{"num_key_value_heads": 3, "intermediate_size": 512, "vocab_size": 32000, "norm_eps": 1e-05, "tie_word_embeddings": true, "init_std_up": 0.0421, "learning_rate": 0.0107, "schedule": "wsd", "batch_tokens": 32768}
Each number is 500 + 40 x the weight over its row's rms, rounded and kept within 0 to 999. Layers, rows and columns count from 0. Numbers have three digits each. The size before them is the row's rms in percent of the matrix's.

# down: layer 3 MLP down (transposed), 512x96, rms 0.0177, rows 70-101, columns 0-95
# up: layer 3 MLP up, 512x96, rms 0.134, rows 71-102, columns 0-95
down70 090:529500449445531503546488499473430539482507511597478503495479493479499544437417494550476503426438498483456486464455448491505537536460498521496484544511539537527489488501450458554389465500481467521563515584550550509512532484567457500524503547417570562514518472551442494534536532462494558505
up71 092:477489483536455592552486503479501475476528562529394473480522508502535500399536477507492490501514543527552585493534576556503484537461539465479478479553574472474423553477456534520518548451474483562432454464447538491456552526476477510519475412522539453483473524490522467483435487479521488532
down71 093:539496533586439522488435468544476570447488500519500468483513419510489462491568447459530549516537481558561548464513566504464484502498537518545525450490500426461529514511504560531593485386531521528523494504481511439556484478457496534508496437453534453432467463521558495507441493475506525465
up72 108:446478512432504510576548485502541526493551519564453524486527464467460456493537449557516482467530535550457492407503459570470519557456499452521456532557488523469587460474493458522467528519502532536488493419486504500456605435456483468536464498514497478557520530521462458565491534547494419512
down72 120:512483474517473534548410496495575488469519507481544481509443512487530487432436521430497534506507513501513529529502503549554543458593552513538548487425508524564482491534564474539498465442538516496477409542415470516506501513480512566467474392532507505445503482489453483466532404463513517538
up73 103:466578500469545429499528548505543468547468451502507458489559457446529549497567454524500512473492537468545471568508464450466531571489437479510525429527433473499447589499468491508425520472583516581516508452490467528505520528488455515526514554519557491511502485571453506548463556510489448453
down73 112:477504590462539510469529520506475578457456446500552518430565470540549532556452550558524480539464477478544540439502485497495461463474546555539463485530529506506524483437454467480450494406493511450489401511588577550493493522483534504472521422522516464526472551503538527469447474490510504488
up74 107:478533469529473478567528464481529458522411510501547488630560463485498527466510470563418468515489523543523480491517503516530478504494525434469543526530518449509483592505477557520426535480546518521487516489507531496456504496511510411474449475515522606513427498462463440560433534530520464514
down74 120:494458510425510503426548480551534524482517573457480556487513532548546556478401523484489514438491414574520487483528519532510466545450504509452429512485508391496485546511540457548461484522511489529532474516478472500519511460526440569546476561513481537545446439507493466438581520500497537488
up75 107:520517534455454514452540444470547472542522477455470496545507486551453456508498511542529541494502517454520469537574503539516569556505515520447508474438438515539547604456436524542503524410543461468421454455470536466552474530527539512590494494520455524459472547505553524496540473511446448467
down75 100:510562565508517483505529524560444511521492514442494497539529536525482526466511478463475460418495417581474460531483487516458487405545465524478476532504588468495475499474535523487488488492480551542545542458580485367439453478507533492452545546451572497488514530509518493480519448499549524563
up76 099:503502564528432508516486512457558543458509424446486525446497510566423539518490470502480450462470511491508443442509417527494519530532550562429519428513545508611494503463413511484464500568560534529527493463488539514465478514544553478535484547488497511509537487542458511549509551469519556434
down76 088:452575575508470486515501493568510468566478478460495506449520508476563444519517544504548482430529449541484375590506566457498459461491488512500558477493567447429522462521517476514478442507444551495445516552489480537540442484528456526461515497542548542546513545482491501539524435520518503471
up77 104:494510487514531527528539491436478451426557462469452537487548455527563455496482491534555459514465497553424525500538523516469517491525519439468487448446569472495493528482522473594510451494468537442539533571447582456526460558467527409561452522475515514450505529507516439528541556492551518482
down77 100:500492483545469494577500542564450522490496461438471500493598418494575545516526530582442480483447467565568548480466427482558529486469461422435448457524524519553500479537490557519469496491494510495495487447503500456491455594465497475476493477483521525526519532532534560509452544533534512447
up78 105:513481542554561500473507508489522525513535563476513470580454509507473462512512510487480593503472550504443544577464547489507487504488429485502528488528498391529577544559512450547445512532455540499464495475474495551479498477465513560458527465548408469509505500515478463474541462541474401410
down78 098:529544473516485463543468476499424517470470517556495483397527476560507539515513477531467452506473515513497476515485495508510546519531405514531467501513497578499520500450408510596556499469523508441481610500542550496503448531496474430463515510505579550500456480503510480509483551388467549487
up79 103:501520460487498517446498529490483505525485483460510571442408513428435494490509610497502485452496597465536506409460475477547515542534503490523573466477481578487442525400469534569543513543500497541528475475525519538530519469528509511510467440507516477445525581510514494533509474445434517489
down79 101:474487543521487464481489479493408550486442472452532572495446520548538573519541458559538518547502489529489514518451507515518535523447553568485426423494582399501465483440490488522579509497535581467442488554510500510518480486479467568463435492472471441488538555524512528464489522484463496510
up80 105:494517537519513472440447521554571472504476489483446474461386504542421478455510517465526472522443496521517480524504452503459542545550476487442467493461461542531423439517532519482470540481506558524493440579605554524544525500451439526509504517540449491489555563489490507552492494584487521474
down80 109:541493460489477493497552481535461533516605521461536462526592473457508433447465434504473476443544582506528508502464461479608502499492516549495526488519538480488568521517535507477471515457517473533533544502442426538558523444490483510534490464512580413558502437465457506451484545498456498481
up81 109:521550515463535437536524486538477513546545465486568541507440574493468470537560522498525558540449542455477502485481490431477518467455498472536578541483461452460516506557480484444422535593514526521484483556522474455489530421474512491465522498447512482572517558439456490499530452452464446431
down81 101:481553487503497477569483535482488534481445469542520479463625411487514486505548444539453450518560499531553468478584560431523514560529498512444558508513464457476504471452491478552605489412522550493499503466530511518458469493471509470479543492535543434473486471524434484489492493483542480552
up82 116:456520504474435537447493532533495542547481536556468481460537505519464540495501468537471497486422582518468430479537440546452550519476442522493476525487525468535594433470529480527613481440532539408518519481480544529462529507431524499502432509517496500513515432558473464530524503489555546461
down82 106:458502481490553552505522529503528490470591460427499435580499479530536492427496499418493507474488505542534533490484451521545476562497490478474477404462557532516524439498472522431506543547487436549516509504496413479532528469522508497478541458494611496497556536398493517538476520476553491488
up83 085:540451425535471570528459451417544435502551529504495493515452458446456485504554483518563511499516568531536528520558439480493469505515462572556422548489496465518503524513478588452560501476524499502517527443495434560464424468512468478509528447523492448517488503527426568506482531500500563515
down83 077:467386509484533483529496503544446505515414523507528548472495521483465430536439458435489512456484499495561534473502559510546534460509574497551461424560533570505468546501548586532458486498517538443480515479518493450499525543587531509489469489450502510512547517436497404471495496551480472499
up84 097:454597460546522529457496583522465471561484470477410504426553459490517494454501496439456559440499437580558529545499495539456514527483474528553480496477500451535461488502533448520440505552541490477511490481493463505468535418490462463544491431576540568483475526530492490528517463533445512515
down84 091:512439553506560489515468520513482493475531506526473491450424483511551483451502620522510515411491528501472544531579424537555506511442556502521510501423472443446595464448571550549483490530436467544460489514478540475512516457583547488521491490460479480553512511466492496533529488470470473502
up85 100:469529435520494532501533544497494558452407495475467458483551520526496472486573521480497413555468494549525415507500527548527514548543513464538498545531461475469473481515533464525550502506486488478500531487538454521402497483545464480515462454538540511489526405500464432591601516476463559537
down85 098:545475566402446451457501456484579472545538559509494480521482516483491502532527534507520446490565495516450520489534497497503520442489443426456461514511455502511508567513499429505457552478506469560426525507488494455427608585483483570490527477521488500508600498565464539524492495515497474502
up86 099:524551477451526508481471526525618525471540479516462562453559456501493551523466461521494445547501511479489501511464529482490497533529418518513469459515517511555486464387487570503410481378569497459470544523479522512450541553526433516531520526489533489440504511526508550487463522515514443461
down86 100:535466545540551526490467427572506497455459522487499537442608461502481453562470483543426478459527534505564493484466508489474548474630509577495562453517503502512535444479468511485459458467499448508523460473541478507463450519498499465540474485488586579478485479544476546488519477457513537545
up87 103:438514519494461507460517526488499486513513517446489436543525490490543463478480499490487551387539471456491491510610465465503448512530571507555508424500520454449602534486547542479447458508476552509552484504434443549464558511529499541486499508487501553503488398436466516541569542516521491497
down87 099:521525463497508467498419471411474432577553467468503547524492536543489561526526541486561502466464487558470508479427485505463560552477545505462527430521507550472459544522472482436425538482497471463482507463519511518480564495516490581474551431498502452519511435529563555558501502587488474483
up88 108:521537459546458533541498487479512462496508462547534485493463499450502486507462509539528493480437496488441562474539516498601484499506510515559551495490462496457626474529511464538494535522468484481468436523502510568560569555496471475452477423598483526534458456441442506550436452505417498496
down88 107:525480522521514556360539493505491468472485432472529540476470552458579498496501562531461461514508461409518517521566446541507485509551450477588479522443515496432453497439539517512483525450496468548474513543512490508457481528556486545474475437575569547539524502523504473470525533460501465463
up89 069:474509456460602525555481527530535478508506499502453493489485499515539487459467468446488488460503489573523465480523554524485386576485530552492535493536479556442480450526441477475454474487461437572516536478520507568537421514513472460565462525596494500501415539484545502515416508465503511504
down89 068:436494503501458470548479502505506473414480537477466523466506486508478468545429503434540513454586448562558512524525528550507457455511490543507470503549483519496391501529497511536547540541543517526489516482424559511478426489548515457450502530580488518493451517458444470530481550588515413481
up90 066:503509464404507462525535479500523540505479480496493563412500482494466477452496474518461522461461533463563448528506616475530549480538477470530509505489481513538553491545477466477501471444427496516402539541526563480457521509523534526485456458443484498524513649437481531464485544473467493516
down90 088:505431460438497514493503524435480421481492493440550541575506483517509567521567440471511557478504564466536499560520509525501534572474492499581482508457443523514542491529467459526455530560503512468505481508485498544521487519571558530539518466457431507474445579446540507472419482474451459431
up91 102:514508533475508531481617520528571481412439520450503502500462452498498509488515492486491497560483500502578407515491491457435504488529437519430502516526526464493535426517492474457455454514567511581486494509536465539467564470496575555470470461553494495467507526485567609515516495457475522473
down91 115:490509514526492515453498518462485559512496530511524530520549439466542509508432450501540519466514532482478520461472520565498461557497558471443566497424525473536548470509565529502401473557461458520517464485536526542511548406486580522452452478475589475535544529517391514491432462476498473492
up92 099:529546496512430494457537480559493495557484462502487451509467521556480500482564499474510457468475438492505482503514513521448520442538553527486461489491540514495487479480419504544577438512564543564452526529447566537470418521554451522509558564504502547472449396523493412531477519477544550544
down92 081:481477471390543532522464577496497500488543472518539510445463469491500441552496505502482501495513484594534564517472523482502512463458553482527519506600470503478502439535481521491532469489454449558518459569456538537440543501547441476490454405519490471582493478549441571453448534522512487499
up93 098:474454497488500440477453507503541556525479517565476501515471507490510502503526488504511502503478467413470508482511512397575526458471479476480520513482512522473567536448463542464530500589524492556589499496542509474629451549411536461559422527426463465484526556534542483462481498483534502500
down93 098:440474485531528523516472458536457436476517481474504515495516487450530510528509573472493465489443566587488513558530521464532462528502536413518546506437451486477492452530568539527419522519502543481462435522493432532414540497548459530408494530540437550546503528487521504515580496539478439516
up94 101:537458472482496472552523533507564514470497450490488468481490592534543568413460450454492539492482545491592481543463446587455506495498434560478471489473483482481499418512453500500496475446524523525507493504450467478475586532438536443541537449523521478515524439545475572571478490467517522548
down94 090:495488460582474548478547493530561574458454487464424564481547424510491512596504515508499508471526519493487446430519557492500504520515515501526495543500577500589522467517435505499525487389472523444494521505508526520528467494452496491479405479482467466514485504441544404454502564478495511531
up95 108:507450501448496559537552531570564532492492577449458494437534459481463465462508421461542516546499510484554459464467543488568595493487523476564490491491433449510547409491510425528525481506481484533449486473460512471532512531526513560506530517510482474550480480523582468488508556499465404512
down95 108:530524459539536521551535493469595531442527581493488448485461557518431514549534524455456520489504475484495542466495415522493412446491473465456552494449447502511498482517503491417461539495510482525539493479538524504460504548503522537477507533593465527493511457539452496470551532480633457466
up96 099:469529510501522532505487523480509508501525506554514462587564567508443465495556434593474480482492528566519429501537420510509524463586499446467525474501394535473510499443508533563513492457505554469509519406487534487440496500532524503478525578480522477441498503442496535491475448429551520488
down96 092:493444517462497480516470451491502480491525528440464529510510469469536490569499551429474529539543496515514477497531572432490459508454515527457549563510509531442429480550546464463507421516521515527471558524459419485498533485527375472479514435531527457589559479547519544503572553528484479514
up97 106:482437472500460459460516504530537585500511583548448500501465520437524481449514537510437495494449455478428450517543495506504555530478514499491432503547494508413524540537555522479545499460516540510463490498454462532539560551494471548518517517549447398510409504580472504533505530544540428484
down97 097:486459515515555578459529453479482499499524540487479537580507445519484476492480493536451526465498579496453479522488550447516558558468535492492516451578477474540558459504560428575485483447491492433473513534425495466517582519530499521539500456471520552476471482569486503424510395486448512469
up98 105:412535488465555511502488400555516520484576569495516612429498461490417464512475524584569511504500504507577485506440505491470541451471517534494508471436507520471552477449537480557430509429509491477538517496513525544556451511482457496509493523464472539457461526459548458498554489499512512495
down98 108:470506526505553510449470506526525531557514532499534484513562473497501478522526478495497526466556507538456526527496527521539511516493421588448529463432561526498450467438527508412491545485495508461532528491448444504562482438561504494473469476501591499564498501454478437451403527446597458545
up99 099:442590517540566496503483516558523448470467500509449510461486493539469578451479518451454482550500495576536417451524417461484522510509515545486523432478449428562559448519468483539504499499417486504507527508460538545517496475470576518503468546491539512531575500462464451455497513456493550560
down99 097:443455522513507485408521625484466522491559536483529530459480439497516516438497558476499496498494500471445463516543499492487534511477523548448508452497463569488527464445558523434545467457408568561552549472479508450468499530483520552500490479503541512503531585484527533472488475431477585484
up100 102:453472533577611487506476474437520468532550445523555532503534561536458523467478521445513481478490500513492518530515452488454483548436576450521581478486534525549466520456513516487510517506521499522517488466517535439469496386516570516455561491407452528500523449416505471480526464525535518477
down100 089:470485435474454476486500529503447495481445538508463522471582469444496467513485464502546456530486487572435529539446555498536489540467517550478457510526509474477542389525553480547521494483450526482475562425534510501501493535487424504523443535537522443581510523600556523493475558510451523570
up101 091:491453601445568532423421534503557487493568506429467547490491461557487448467523481504503493542532482424526506585499505492513471513470555533527560472407514518522462497457497433440487489474541452521521480467511579510506534540464550538541428505523492506494475548450512506475428457496522493485
down101 090:461511466468529486412505535510481535524544476473492496525440524514483423481475441464552499515500547522501551495413412518565525524492551550491542553444519477538456525443493516450452572526438472476505461515548543509587476502536492489508530479484490501536529635474504526540458414498505491509
up102 104:524499530478492452498516524537534442476516468447470506456434517476489559515508532460537467454488526556467488414520504544537601477430577478505514534463485454588472471504520487476582494532526480534496468535540529524492459451457489488540458500502442374455522479539480530495503585551535445528